python train.py --n_layer=14 --d_model=320 --d_mlp=832 --norm="rmsnorm" --positions="rope" --init="uniform" --doc_mask=false
Each number is 128 + 24 x the weight over the matrix's rms, rounded and kept within 0 to 255. Layers, rows and columns count from 0.

# layer 6 MLP up, 832x320, rms 0.0869, rows 707-741, columns 128-191
[[147 123 154 153 102 160 123 113 129 116 173 148 147 137 136  84 123 150 116 139 131 138 170 135 100 107  86 167 132  92 138 102 115 133 131 169 181 138 151 142 134 143 147 162 147 125 118 100 124 171 125 155 132 125 122 188 118 147 147 110  94 145 113 131]
 [141 115 169 153 151 100 113 113  57 116 115 129 113 159 113 131 127 138 158 118 143 150 100 102 139 101 146 110 145 142 106 171 127 134 177 129 144 155 149 130 154 120 169 123 146 160 170 128 153  81 158  79 158 126 135  96  86 102 155 135 167 127 140  70]
 [119 128 108  76 158 110 120 126 140  99 163 151 139 110 134 152 167 177 115 150 159 143 117 159 112 116 136 112 144 139 118 101 130 129 114  92 107 140 113 115 124  97 126 138 115 143 145 123 149 123 161 102 133  98 103 132 117 100 111 123 152  88 157  98]
 [143 113 112 114 154 148 138 140 103  95 123  98 126 133 118 143 177 141 121 123 156 157 141 136 120 101 105 111 125 151 134 155 144 115 121 110 149 139  99 174 183 130  93 139 126 174 132  97  99 146  91 121 150 142 129  93 147  95 118 116 116 159 105 123]
 [133 118 123 153 175 154  99 123 131 146 106 148  86 124 163 174  84 146 133 109 119 144 194  99 145 138 111 122 126 142  93 125 126 116 122  79 103 118 173 101 146 156  99 119  70 133 106 121 157 159 134 104 150 113 102 121 109 114 134 137 120 109 155 127]
 [163 138 155 130 121  65 159 112  58 163 147 134 127 148 107 139 132 154 165 161 106 135 139 113 113 107 142 109 127 133 101  69 131 112 140  85 105  55 127 150 151 117 134 154 117 144 155 144 127 140 151 102  98 156 106 111 136 152 104 141 172 115 111 149]
 [109  54 171 156 117 148 150 132 172  85 146 154 135 149 131 104 128 129  76 128 144 152 105 101 101 156 174 112 123 120 129 110 164 106 139 140 131 136 181 136 105 161  89 139 140 135 150 104 143 132 125 152 132 149 123 134  73 172 107 158 138 153 106 108]
 [139  93 149 100 119 132 108 139 136  83 126 163 124 118 138  88  85 168 117 152 138 107 162 151 103 118 128 108 125 108 100 130 136  98  82 139 124 140 116 116 131 124  91 102 105 133 120 117 117  67 164 144 157 132 143 109 155  96 127  88 139 141 120  87]
 [130 106 126 115 167 135 108 136 161 136 120  91 127 119 154 129  99 174 132 156 139 120 121 152 175 103 110 118 137 124 123  98 123 104 150  85 140 115 110 155 140 141  81 131 127 137 110  99 123 125 185 139 166 124 111 132 104 159 105 140 102 159 157 179]
 [104 109 105 142 147 102 133 168  97 147 135 111  90 104 155 123  74 137 132  93 182 111 124 128 144 146 158 118 150 132 117 126 112 111 110 114  72 145 132 174 116 139 131 107 127 140 149 129  93 148 108 156 108 135  99 129  94 123 124 169 143 134 156 139]
 [147 112 188 149  94 106  79 135 113 132 115 140  93 164  98 153 158 137 130 100 158 106 117 166 164 151 116 137 119 102 160 103 152 121 130 102 119 124 102 108 185 142 148 121 109 116 179 129 130 134 142 118 134 114 135 127 124 155 138 150  75 109 112 143]
 [133  96 142 150  80 161 139 102 124 111  86 133 121 169 127 125 142  98 107 149 117 135 161 146 156 137  97 147 141 167 153 108 145 148 125 148 128 139 133 125 111 118 139  98 135  77  96 130 145 119 156 163 110 124 126 108 123 142  96 102  83 136 168 121]
 [107 155  93 147 142  89 114 134 140  97 161 106 151 107 178 139 166 129 120 101 143 126  94 137 108 115 145 133 155 155 138 142 148 154 189 131 127 156 100 109 178 108 147 103 124 150  96 167 133 160 133 110 129 147  74 108 158 122 108  89 147 148 133 154]
 [151 149 147 131 111 118 101 188 131 135 146 147 162 135 115  95 153 123 162  70 130 142 101 124 141 167 150 149 149  79 148 154 105 108 119 134 150  75 173 131 132 104 118 156 133 114 153 180 156 119 144 155 123 107 160 120 136 127 126 180 130 111 140 144]
 [132 156 123 109 131 115 130 138 130 130  98 113 126 121 103 131 147 146 150 126 148 130 125  95  97 149 110 144 132 152 158 137 149 129 130 150  90 130 147 173 115 121 162  89 118 122 109 104 108 134 117 127 160 146 109 136 113  94 165 176  92 112 108 134]
 [156 105  91 125 127 175 148 117 138 159 130  98 155 135  88 121 166 117 114 136 108  95 142 145 124 143 109 130 122 118 132 135 109 163 114  96 128 100 141 124 122 101 105 137 162 148 102 169 153 160 135 118  77 140 139 113 155 152 135 106  82  93 162 168]
 [156 115 162 179 170 133 164 104  94 121 122 152 164 123 131 136 130 125 123 122 155 180 121  94 135 170 121 156 167 126 134 165 160 126 123 177 130 126 151 128 127 165 127  96 138 162 123 169 165 109 132 132 135 150 126 114 127 128 136 152 146 123 126 119]
 [107 140 124 129 130 122 150 102 148 128 133 131 139 153 159 148 127 135 119 149 147 144 135 143 143 127 103 129 113 133 115 165 139 132 126 130 128 123 102 126 101  99 168 120 109 154 149 110  78 174 109  75 114 148 125 121  91 139 117 133 131 168 113 163]
 [132  91 160  91 133  90 170 104 126 106  96 100 130 157 141 131 142 120 140 161 144 158 136 111 121 115 133 136 125 172 127  87 153 142  87  95 132 132 159 147  90 125 126 100 140 157 120 119 136 143 124  81 123 113 152 134 164 182 118 140 136 100  97 118]
 [141 106 130 114 101 156 146 149 116 159 136 130 143 118  91 122 121 150 130 111  95 150 144  91 136 116 111 183 158 138 122 103 136 159 126 112 135 115  59 105 136 103 139 134 131 134  88 153  82 140  94 136 106 104 114 132 156 119 136 151 121 132  98 135]
 [ 96 136 178  92 152 155  67 128 120 152 157 133 105  96 101 138 124 170 105 148 168 151 143 132 134  98 151 130 104 113 136  89 135 101 119 145 104 143 127 139 139 165 128 155  94 144 116 104 141 109 116 118  99 133 106 152 142 140 119 133 127 141 124 135]
 [121 147  98 113 141 132 133 129 121 114 114 155 119 135 124  96 176 143 136 121 126 105 106 151 149 118 124  99 105 139 148 137 105 135 141 178 111 144 169 148 147 176 137 118 127 138 125 129 148 143  75 119 114 159 109 114 128 140 161 109  99 131 128 137]
 [109 161 106 160 207 112 117 170 158 146  89 157 146  88 160 159 109 110 166 125 143 148  89 158  91 133 112 120 113 111 143 120 137 130 113 124 123 118 132 156 129 137 159 122 140  96 162 158 137 118 118 137 148 105 165 114 150 132 107 134 114 129 147 152]
 [125 163 120 134 139 171 119 155 128 151 172  92 165 148 155 150 162  94 108  83 123 126  84 106 136 101  79 128 109 143 147  91  77 141 164 129  78 180 144 123 111 104 189 141 152 129 106 130  90 136 121 130 127 155 126 148 120 142 109 134  95 138 141 129]
 [ 86 106 110 136 140 118 118 170 135 128 133 128 140 114 132 166 121 148 130 148 138 145 153 123  89  91 131 116  85 155 108 128 158 132 129 138 116 111 157 131 127  84 104 144 107 141 115 141  87  99 152 135 115 139 127 118 112 115 129 171 140 128 164 161]
 [163 129 144  95 105 123 123 111 139  89 145 165 160 124 123  99 163 138 133 113  95 142 175 111 154 167 145 131 136 148 144 149 115 112 141 123 131 159 111  85 133 102 165 117 102 138 124 144 147 129 150 122 135 122 144 100 129  91 117 109 173 128 152 153]
 [139 161 111 134 112 125 160 156 177 104 130 146 159 109 121 136 139 160 144  73 129 119 151 134 163 102 119 128  72 144 151 107 134  82 103 148 102  83 117 118 112  93 135 174 142 142  96  89 131 112 119 160 108  90 141 137 135  96 197 115 130 154 125 107]
 [117 104 105 157 111 173 106 106 121 186 105 137 104 109 131 137 145 162  97 163 117 119 142 108 107 140 127 157 134 108 148 157 116 115 137 157 128 136 130 128 110 127 102 105 149 152 112 118  92 115 145 121 156 122 105 104 151 148 108 180 109  96 150 132]
 [100  93 119 137 127 155 106 158 136 111 110 135  92 134 141 143 146 161  98 148 121 132  85 148 126 143 134  98 148 149 109 110 166 116 135 126 130 131 186 115 107 109 105 109 111 126  97  90 126 123  96 120  89 126 112 127 138 108 124 160 152 136 143 119]
 [158 141 143 124 111 154 138 105 101 141 133 181 148 101 100 144 112 123 144 104 117 136 123 153 141 126 112 138 176 149 148 121 133 127 108 186 127 193 181 145 183 156 159 121 149 115 133 113 130 122 153 110  79 110 127 154 137 127 157 113 114 118 132 149]
 [105  92 125 138 133  89 144 119 132 103 160 111 159 116 143 196 115 138 136 121 122 160  82  99 131 121 177 117 153 171 146 129 114 136 131 152 120 116 155 128 117 151 133 128 100 141 112 130 105 131 156 125 124 118 119 120 188 144  96 116  78 163 133 141]
 [133 115 119 115 122 148 129 161 112 107 113 149 161 142 151 165 175 136 150 111 146 103 130 138 154 118 119 102 102 144 112 108 118 154 146 182 119 121 119 143 164 120 126 102  91 138 135 103 136  98 145 136 155 127 139 113 110  96 122 105 145 116 153 167]
 [125 104 134 109 129 140 131 158 150 144 134 123 147 172 150 103 128 132 115 127 157 111 117 105 116 161 126 139 138 111 110 106 131  93 158 188 142 128 175 155 141 124 105 105 121 135 172 147  78 134 117 112 121 117 131 159 131 106 115 121 154 123 140 118]
 [153 156 140  89  97 155 184  91 105 127 110 106 144 147 152 151 124 124  99 116 104 124 129 144 137 163 115 125  98 136 132 164 124 116 148 140 133 114 126  79 171 120 118  95 139 126  95 179 114 129  85 131 107 112 121 104 160 125  98 129 149 191 117 144]
 [115 156 169 133 139 107 114 136  83 127 113 165 136  90 142 115 116  94 140 125 115 152 150 102  84 148 110 146 143 112 153 158  96  97  99 161 133  92 128 117 153 156 120 133 133  81 135 133 104 142 112  96 130 109 102 143 125 144 107 135 181 111 129 122]]
# layer 6 MLP down (transposed), 832x320, rms 0.0393, rows 707-741, columns 128-191
[[145 125 105 108 136  92 124 141 121 147 137 148 148 160 168 171  91 112 123 105 125 143  97 155 116 143 103 131 113 117 130 140 138 148  82 142 159 107 146 154 119 139 163 123 127 137 143 132 126 153 119 161 130 109 120  95  95 135 165  98 109 115 124 148]
 [116 107 127 133 117  82 147  98 134 143  96  92 125 114  78 102 162 121 142 111 106 122 123 112 144 127 118 124 152 123 141 150 101 120 157 130 109 131 161 140 152 128 129 146 141 138 145  62 105 100 103 133 116 131 146 196 154 152 119 135 152 125 119 148]
 [110  97  90 131 125 127 121 124 143  92 132 136 120 123 107 149 165  93 136 142 136 105 129 100 143 152  86  92 124 131  97 161 104 132 141 179 159  92 151 172 174 140 158  75 143 110 105 127  79 105 131 157 128 136 123 164  79 124 146 114 167  82 167 106]
 [107 109 140  81 135 151 107 103 138 124 140 103  97 143 129  98 128 125 162 100 112 106 128 163 122 134 147 102 124 116 135 139 174 115 116 167  91 115 144 134 133 133 133 175 126  83 137 122 135 137  71 108  92 105 113 152 130 146 126 102 148 105 148 124]
 [ 86  97 163 128 201 119 130  94 110 120  83 171 127 128 133  96 130 155 161 103 116 129 124 124 146 114 103 149 160 141  96 119 104 108 121 104 111 144 158 113 135 162 137 134 108 102 182  97 136 155 139 141  94 156 135 101 126 160  92 122 171 121 137 130]
 [167 114 116 154 136 114 166  93  98 146 141 123 132  95 142 151 124 151 102 117 117 153 141 101 119 122 168 103 114 133 151 173  70 132  89 104 132 133 127 182 144 140 142 112  76 186 122 152 145 146 103 136 170 145 150  94 126  91 129  91 139 174 102 125]
 [126 149 119 139 157 127  84 205 130  91 136 167 172  88 135 122 143 108 114  98 121 119 112 150 152 117 156 122 121 136 119  99 146 150  89 122 120 121 204 164 129  94 148 128 151 188 138 117 114 121  61 144 123 126 172 138 138 143 128 133 135 135 115  82]
 [115 159 130 120 105 123  68 124  93 158 143 146 111 154 122 150 110 130 128 120 160 145  99 130 114 137 134 132 136 121 138 151 124  84 119 108 126 106 194 143 157 134 134 118 130 139 148 133 155 165 155 137 134 116 128  98  93  94 124 139 150 107 142 113]
 [147 132  88 159 164 133 150 133 124 148  96 138 100  85 128 102 102 115 125 154 140 140 178 150 124 127 111 150 137  99 122 116 122 125  79 135 123 133 116 134 148 140 133 108 110 111 124 112 124 107  70 118 130 132  99 131 102  79 139 151 102  98 133 126]
 [ 90 156 111 113 187 117 182 124 165  87 139 124 107 113 138 140 146 124 135 145 129 134 155 127 176 106 104  94 134 112 117 130 153 168 134 146 139 108 181 129 128 154  87 166 172 136  99 151 105  75 111 120 143  96 126 133  90 117 113 117 135 188 112 109]
 [ 89 131 142 145 121  91 122 147  88 119 123 151 155  77 145  97 144 161 144  82 111 133 102 119 119 154 143  83 164 130 145 155 123 135 161  98 133 133 105 143 131 158 158 104 126  83 184 133 134 163 138 133 132 110  89 133 131 145 107  92 104 117 150 153]
 [150 189 115 145 131 128 137 127 132 120 157  96 120 156 110 108 184 108 156 140 109 109 129 138 133 140 121 141 140 182 158 126 111 144  75 134 124 129 128 133 151 163 105 106 113 113 123 127 136 111  91 195 119  86 128 123 193 125 157 108 143 127 147 119]
 [134 143 175 120  67 169  88 114 149 137 145 158 146 165  77 119  87 140 137 112 115 126  95 137 104 121 150 121 107 132 117 146  77 157 127 164 138 104 119 133 136 157 164 164 118 144 150 136 129 116 102  92  86 142 132 169 170  86 135 123  81 112 130 152]
 [137  82 133  78 143  76 133 153 147 119 120 141 137 113 133 126 121 178 144  99 146 140 167 165 153 101 154 160 146  98 127 144 113 136  69  75 144  93 127  95 127  98 131 101 149 134 102 105 142 128  98 140 128 140 109 100 151 107 151 118 140 143 110  96]
 [138 147 144 116 141 171 130 129 159 107 162 153 129 184 148 147 137 112 144 106 139 144 151 113 147 168  97 126 108  96  99 160 148 137 111  99 123 109 157 110 144 122 145  92  89 148 129 105 146 134 145 106 190 133 154 123  87 170 159 131 117 114 109 108]
 [164 163 124 113 132 126 133 111  90 111 100 105 128  93 136 154 125 148 158 127 136 157 139 139 126 104 117 113  83 130 132 156 152 137 156  99  76 134 148 126 149 110 130 173 144 119 159  83 137 155 136 131 123 133 120 112 133 126 171 119  87  97 148 159]
 [139 138 149 129 124 104 122 130 126  96 121 115  80 120 103  86 118 113 146 128 176 118  88 134 174 136 148 135  99 162  85 149 113 119 139 142 119 129 128  87 119 167 143 126 124 144 140 130 129 139 134 177 102  99 142 127 126 142 157 137  98 160 136 105]
 [131 122 111 160 162  96 125  69 132 133 153 120 101 130  85 130 167 151 121 118 148 138 156 144 144 112  88 125 144 107 126 166 159 128 192 101 139 145 130  79 165 126 125  89 120 136 142 157 138 156 138 141 107 146  64 105 163  99 128 151 108 189 138 120]
 [118 152 108 124 132 113 170 152 125 130 113 177 160 104 128  97 126 173 119 109 153 135 115  86 152  98 136 146 146 134 131 127 127 127 106 154 112 117 118 126  81 184 143 173 173  72 113  96 111 152 122  95 102 137  93 131  98 119 150 136 103 123  95 109]
 [170 155 129 120 143  67 116 109 124 144 117 110 146 143 140 156  97 169 144 113 155  89 129  96 115 156 100 133 142 163 109 138 125 132 155 101 111 123 162  82 127 142 155  98 114 152  88  78 184 128 132 112 109 120 108 125 107 111 103 132 101 104 182 127]
 [143 158 121 122 169 116 152 124 154 116 145 133 166  85 131 151  56 148 164 140 138 122 110 105 145 114 141 141  98 140 128  98  95  86 152 170 116 148 132 136 143 133 146 153 148 145 136 100  98 150 114 147 124  87 130 128 146 160 141 123 110 116 128 138]
 [150 152 150 134 133 124 112  95 126 102 168 126 158 154 100 153 142 130 116  91 127  96  91 149 121 112 103 127 155 151  79 127 167 140 129 182 150 118 145 111 115 105 148 112 145 113 140 116 160 158 134 112 110 108 127 129 143 132 158 135 107 135  65 124]
 [155 126 124 125  93  68  98 144 107 119 174  53 133 103 154 143 125 109 141 121 141 131 152 110 113 123 122 149 102 103 136 113  98 106  89 131 128  91 101 136 150 134 113 116 131 160 118 132 121 121 140 166 151 153 147 103  90 122 139 147 143 183  88 114]
 [112 144  92 153 148 151 100 139 155 120  99 162 128 151 140 119 107 104 115  67 129  77 167 113 128 120 156 133 120 117 134 128 107 140 115 136 109 131 184 113 149 103 113  78 103 142 136 129 163 113 162 138  93 104 175 155 101 125 174 145 131 132 113 136]
 [155  86  97 130 124 149 124 155 137 168 135 114  97 148 117 132 153 161 129 169 143 151 141 127  88  98 128 148 128 143 126 156 187 130 136 116 159 154 132 165 122  94 141  91 131 136 122 164  73  99  53 129 110  93 157 146 123 138 140 135 153 140 131  99]
 [116 135 167 149 163 115  86 136 102 146 166 145 132  87 104 138 140  99 149 166 120 136  94 146 110 166 152 146 117 135 119 152 117 114 176 107 120 129 105 135 148 138 142 100 173 158 173 135 126 111 130 144 110 140 131 117 132 110 144 138 134 137 143 110]
 [110 136 166 118 122 117  95 121 127 143 136 110 134 137 160  86 118 168  71 125  99  78 164 165 126 127 112 187  66 103 134  85 110 103 133 127 122 117 115 117 128 147 131 128 128 129 105 125 136 145 125 131 127 112 116 129 166 122 166 116  83 102 156 149]
 [136 159 111 157 129  97 142 152 157 156 120 102 125 155  99 103 139 143 145  78 117  87  76 111 128 105 132 143 140 167 136  69 102 146 135 167 132  80 110 165 120 116 137  77 131 119 146 115 148 193 122 138 157 130 137 110 126 139  91 184  92 138 118 140]
 [134 133 112 105 134  98  95 118 127 139 149 106 161 116 128 150 119 100 124 133 137 128 135 125 118 100 116  93  99 124 116 139 129 136 106 124 126 139 200 132 151 164 126 147 135 153 126 151 127 116 123 153  90  91 160 106 144 102 120 127 143 115 128 129]
 [ 91  99 180 119 132 163 110 185 124 120 149 119 113 130  98 129 169 133  98 128 125  81 146 125 170 132 135 109 118  85 138 141 104 101  92 113 161 156  94 163 125 159  92 118 130 138 100 151 159 136 107 165  64  96 168 147 128 163 125 156 139 127 144 167]
 [163 124 122 112 108 132 103 169 133 108 129 137  94 122 114 147 162 131 101 113 128  90 164 151 124 146 102 119 168 126  83 170 116 128 108 127 154 123 169 118 129 107 156 101 121 106 160 120 106 122 122 130 131 174 100 140 116 100 128  93 155 110 139 142]
 [ 77 110 116 109 109 187 147 121 127  90 118  97 144 134 134 157 154 105 180  81 141 163 146 123 108 144 127 130 104  88 108 120  79  98 107 142 127 127 154 149 108 149 168 125  80 163 111 109 125 139 151 131 136 138 139 103 164 151 142 140 134 169 152 114]
 [137 110 142 113 131 117  85 151 126 109 103 152 135 102 104 162 120 141 107 106 107 139 154 124 132 120  94  82 118 100 140 141 165 133 109 104 112 107 145  69 109 132 115 120 136 124 126 128 161 108  98 152 171 161 158 122 140 145 133 138  84 115 125 135]
 [155 149 135 120 103 125 141 115 114 145 127 104 150 121 194 150 107 175 178 106 144 158 127 159  85  87  98 130 136 168 164 105 119 106 166 134 121 144  71  89  96 111 132 120 155 148 120 101 174 146 115 148 172 119  99 117 125 114 131 117 122 134 118 148]
 [160 122 144 138 150 112 129 114 149 135 174  96 113 118 103 141 127 116 104 141  88 132 135 147 164 173 142 114 105 122 138 160  87 135 124 104 115 116 114 135 128  95 101 108 117 160 138 144 118 196 102 108 122 174  71 108 150 154 132 153 133 157 140 140]]
# layer 6 MLP gate, 832x320, rms 0.0871, rows 708-742, columns 128-191
[[102 141 129  92 129 182 128 188 146  79 133 110 127 116 128 119 117 135 111 116 119 117 135 155 135 104 107  98 138 121 113  87 127 110 119 104 117 160  90 112 162 128 117 146 138 138 139 123 130 101 153 129 127 142 125 104 138 181 130 132 134 168  86 121]
 [128 126 119 149 137 127 127 114 156 166 124 109 110 118 134  95 121 158  97 184 133 150 118 148 138 133 127 112 146 162 142 136 131 138 146 108 106 170 118 166 116 127 121 104 108 125  81 114 136 152 146 153 147 100 144  99 111 120  85  89 146 119 148 154]
 [131 112 127 128 111  81 128 102 139 106 106 131 108 126 121 102 142 175 122 114 140  91 123  84 156 105 113 159 173 119 135 123 131 160 159 113 104 158 122 151  70 142 104 128 140 119 137 144 128 118 129 131 110 148 121  71 120 135 118 147 105 159 119 133]
 [159 138 156 151 150 144 166  93 119 139  82 137 159 123 106 154 141 140 186  94 100 142 165 122 165 140 146 202 117 126  88 123  81 105 156 105 136 169 141 142 120 140 122 130 119 119 130  90 114 119 147 109 129  99 138 115 152 115 121  77 172 118 132 119]
 [161 118 155 143 148 116 108 136 154  61 174 115 135 166 123 115 158 157 149 116 103  76 104 109 130  81 122 141  72  90 118  95 128 171 146 108 146 149 118 121 147 116 127 130 104 102  75 137 115 118 149 110 130 132 171  93 105 109  91 104 142 130  96 127]
 [144 134 146 150 113 175 175 165  93  89  97 142 172 117  89 105 154  95 115 105 144 142 130 123 135 148 151  88 100  63 121 132 147 115 129 154 134 111  84 140 107  98 133 102 157 141 138 157 135 155  97 145 133 120 121 161 158 131 152 155  86 108 165 145]
 [126 116 162 142 123 171 143 139 133 105 115 109 122 128  94 149 133 134 114 134 127  97 121 134 113 154  84 103 108 130 117  99 153 165  81 159 115 135 141 110 106 106 141 131 141 152 119 131  72 154 121 147 174 127 122 119 131 138 133 145 127  72 174 116]
 [140 109  96 148 124 116 133  90 170 174 125 128 122 116 143 139  77 130 155 139 113 111 112 109 149 143 145 143 132 112 135 146 194 105  79 123  67 125 121 135 196 127 109 143 146 175 147 174  81 150 137 128 126 128 146 113  90 160 151 136 104 155  99 121]
 [147 156 147  94  81 117 110 149 128 125  93  99 107  94 160 130 136 137 120 133 114 146 140 115 118 163 148 132 127 124 168 120 128 100 135 102 143 147 158 111 105 133 139 127  87 132 159 162 114 147  92  94 106  98 147 139 119 132  98  99 119 147 100 168]
 [142 131 131 169  94 180 119 118  69 118 148 130 130  81 155 125 140 157 120 131 146 174 145 130 110 102 125 141 140 167 154  91 142 150  91 120  78 121 110 167 129  85 141 142 102 120 137 131 118 138  79 137 125  84 142  63 121 143 124 148 108 143 133 122]
 [103 130 148  93 102 172  96 100 153  98 116 112 135  93 152 121 152 114 154 124 200 188 142 106 138 131 115 156 109 138  88  87 163 127 141 139 130 132 146 151 130 132 178 152 115  64 123 116  87 141 113 143 138 150 113 147  93 127  70 109 102  86  91 133]
 [142 150 153 136 117 145 154 125  86 143 125 108 147 173 157 103 100  91 163 125  85 139 131 135 147 130 120 136 129 107 101  76 103 148 127 134 111  88 106 102 121 124 114 144  80 119 124 172  98  90 146 110  96 137 125 132 127 137 145 138 103 116 130  92]
 [162 147 104 101 160 119 124 134 135 137 115 133 114 144 134  77 115 110 176 125  76 101 109  87 112 139 132 145  93 150 135 126 130 167 158 101 150 173 102 130 150 115 124 128 127 128 141  80  45 140 120  98 130 125 126 143  95 129  93 106 106 142 115 114]
 [122 112 142  96 145  96 100 123  93 133 165 149 108 131 104 134 149 119 132 124 110 162 129 124 150 146 141  95 100 112 125 168 111 113 135 130 121 130 100 126 147 123 111 138 153  77 137 130 131 112 146 130 124 174 106 102 137 111 112 153 139 142 145 118]
 [137 119 150 123 115 135  70 162 143 119 160 140 113 102 105 146 102 148 125 121 149 152  83 136 127 118 167 112 153 164 176 124  96 154 119 144 136 137  71 167 134 109 154 102 181 177 117 106 141  89  73  86 142 124 133 170 102  75 130 154 124 148 128 133]
 [105 145 125 151 149 128 107 118  96 110 108 133  72 130 128 148  86 129 128  63  78 136  86 149  85 123 179 164 161 108 166 100 151 132 134 117 119 145 132 123 130 110  90 105 164 187 123 151 124 160 201 130 128 118 146 133 141 127  98  91 150 104 140 133]
 [170 131 133 136 153 139 142 122 167  99 154 155 152 138 182 147 107 105 117 113  97 137 105 148 107  89 128 111 125 102 132 104 109 119 123  97 122 110  69 144 121 101 159 179 143 129 137 108 142 161 133 114 151 106 118 109 141 117 139 142 106 126 121 146]
 [108 204 156 114 142 143 155  80 162 109 139 116 111 134 118 118 163 110 124 147  96 136 164 125 137  83 108 145 145  87  82  93  99 122 139 153 120 124  89 128 148 145 106 162  82 116 103  94 107 139 119 119 117 123 102 119 175 108 177 143 161 145 138 147]
 [125 102 136 154  81 129 167 188  98 197 138 115 109 146 105  66 112 106 131 175 129 127 115  98 123 155  90  93 100 146 133 146  96 100 145 152 135 121  89  94 112 164 118 137 119 123 103 104 121 137 174 115 142 114 141 138 153 145 134  94 117 101 173 150]
 [156 116 150 175 138 143 168 147 151 113 125 149 106 119  91 121  95 140 110 135 170 129 169 130 124 147 105 162 119 147 121 126 149 119 110 127 136 146  84 131 164 125 120 136 146 143 106 115 119 155 169 100 126  78 154 130 113 136 103 130 110 132 104 130]
 [132 118 146  92 148 116 164 123 128 129 105 103 116 115 102 164 112 156 109 107 106 143  89  76 129 131 148 109  89 119 133 131 113  95 130 105 117 136 124 153 114 138 120 126 138 124 126 147 116 131 173 122 115 105 151 123 128 121 135 103 144 163 103 126]
 [ 99 116  99 142 175 169 120 143 135 123 128 169 121 115 118 169 113  92 157 154 119 146 100 126  87 146 154  80 124 142 142 136 149 178 135 149 148 160 160 134 165 103 141 179 158  85 135 111  93 134 130 130 146 128 103  96 138  87  95  98  82 145 156 171]
 [ 95 130 115  99 113 106 129 110 143 135 159 107 151 140 141 132 119 121  83 113  83 133  77 125 120 118 101 111  88  96 117 104  93 161 104 123 122 130 198  66 132 112 106 168  77 105 171 129 128 105 145 154 115 158 121 102 183 117 114 115 125 165 139 120]
 [127 117 153 132 128 125  93 170 149 130  85 101 121 135 158 115 139 141 123 132 116  97 102 147 136 137 142 115 145 132 118 163 164 101 124 128 132 142 115 107 136 116 176 137 112 157 138 155 150 124 162 103 151 175 125  95  99 142 122 149 138 134 155 165]
 [ 92 134 133 122 125 146 103 101 128  79 131 193  97 131 170  98 195  98 134 146 140 157 142 137 145 103 141 114 142 151 111 154 152 116 116 120 112  88 137 127 128 105 183 139 135 131 138 104 113 148 109 134 123 187 139 155  89 130 102 123 131  97 158 185]
 [167 116 171 164 100 121 106 113 115 136 135 116 126 104 137 157  85 137 111 136 150 157  89 116  91 121 143 123 168 132 112 177 136 121 107 159 106 108 131 137 110  85 126 139 126 113 148 122 129 102 118 157 162  95 150 126 186 145 114 109  86  87 164 105]
 [ 98 121 150 127 118  99 109 207 103 161 158 119 137 155 152 124  97 161 150 168 109 107  93 166 156 139 107 117  82 112 118 136 157 108 141 127 146 107 156  74 165 118 118 151 135 123 114 222 125 166 102 107 165 113 107 144 135 125 141 134 110 135  96 107]
 [132 108 102 152 128 134 104  96 126 113 102 128 147 158 125 101 148 131 132 150 130 130 159 121 119 154 158 189 131 126 163 107 107  84 127  93 123 125  91 155 164 132 107 141 105 154 120 150 101 113 122 102 155 125 117 128 138 166 149 132 142 140 146 153]
 [132 127  89 131 138 165  85  94 150 143  77  88  90 132 161 155  53 149 121 145  56 100 110 107 154 141 123 117 118 120 112 139 113 111 120 124 130 134 105 133 122 138 137 149  94 164 138 117 135 121 130 126 141 138  81 109  96 155 133 109 117 100 158 122]
 [ 99 157 172 103 101 143 182 132  90 125 111 150 146 114 114 132 129 125 127 122 141  92 122 146 115  98 128 122 130 133 156 172 106 109 144 134 123 130 134 122 106 146 140 152 124 126 171  91 127 155  92 127  89 138 106 119 142 139 105  92 143 126 132 118]
 [125 112 128 134 175 127 140 140 119 123 108 102 122 135 162 154 117 119 121  68 141 122 133 121 104 115 101 130 122 108 108 118 137 111 152  88 150 126 131 115 155 116 139 109  93 164 163 122 135  97 138  76 146 112 145 129 107 144 130 110 145 102 147 109]
 [105 102 176 122 130  90 130 139  89 156 132 123 139 161 138 164 124 114 132 147 141 143 160 113 115 138 121 129 151 120 141 145 138 163  99  81 133 128 110  68 144 130 100 125 107 136 149 135 156 109 138 136 152  99 144 102 147 133 148 133 106  87 130 128]
 [125 128 136 137 147 136 148 123 143 133 147 122  98 117 147 138  72 117 120 116 144 107 145 117  85 146 155 133 133 128 122 105 157 155 119 166 119 155 196 139  82 123 129 154 151 119 148 122 139 105  97 153 132 136 144  87  97 132 153 117 147 107 129 137]
 [160 127 156 111 108 127 145 147 137 163 142 143 119 113 189 110  97 146 146 121 139 163 128 142 132 153 139 124 154 127 125  91 113 102 159  83 135 110 124 128  99 106 121 157 122 121 124 115 106 126 153 161 157 117 107 140 149  67 110 156 128  78 140 143]
 [132 127 148 167 133 132 126 116  90 119  98 108 146 100 106 165 166 134 119  86 138  98 115 111 127 115 101  82 106  91 125  66 122 130 140 134 142 130 239  60 133 116 108  87 132  74 119  75  96 171 130 138 116  98 142 176 126  88 107 123 144 102 111  85]]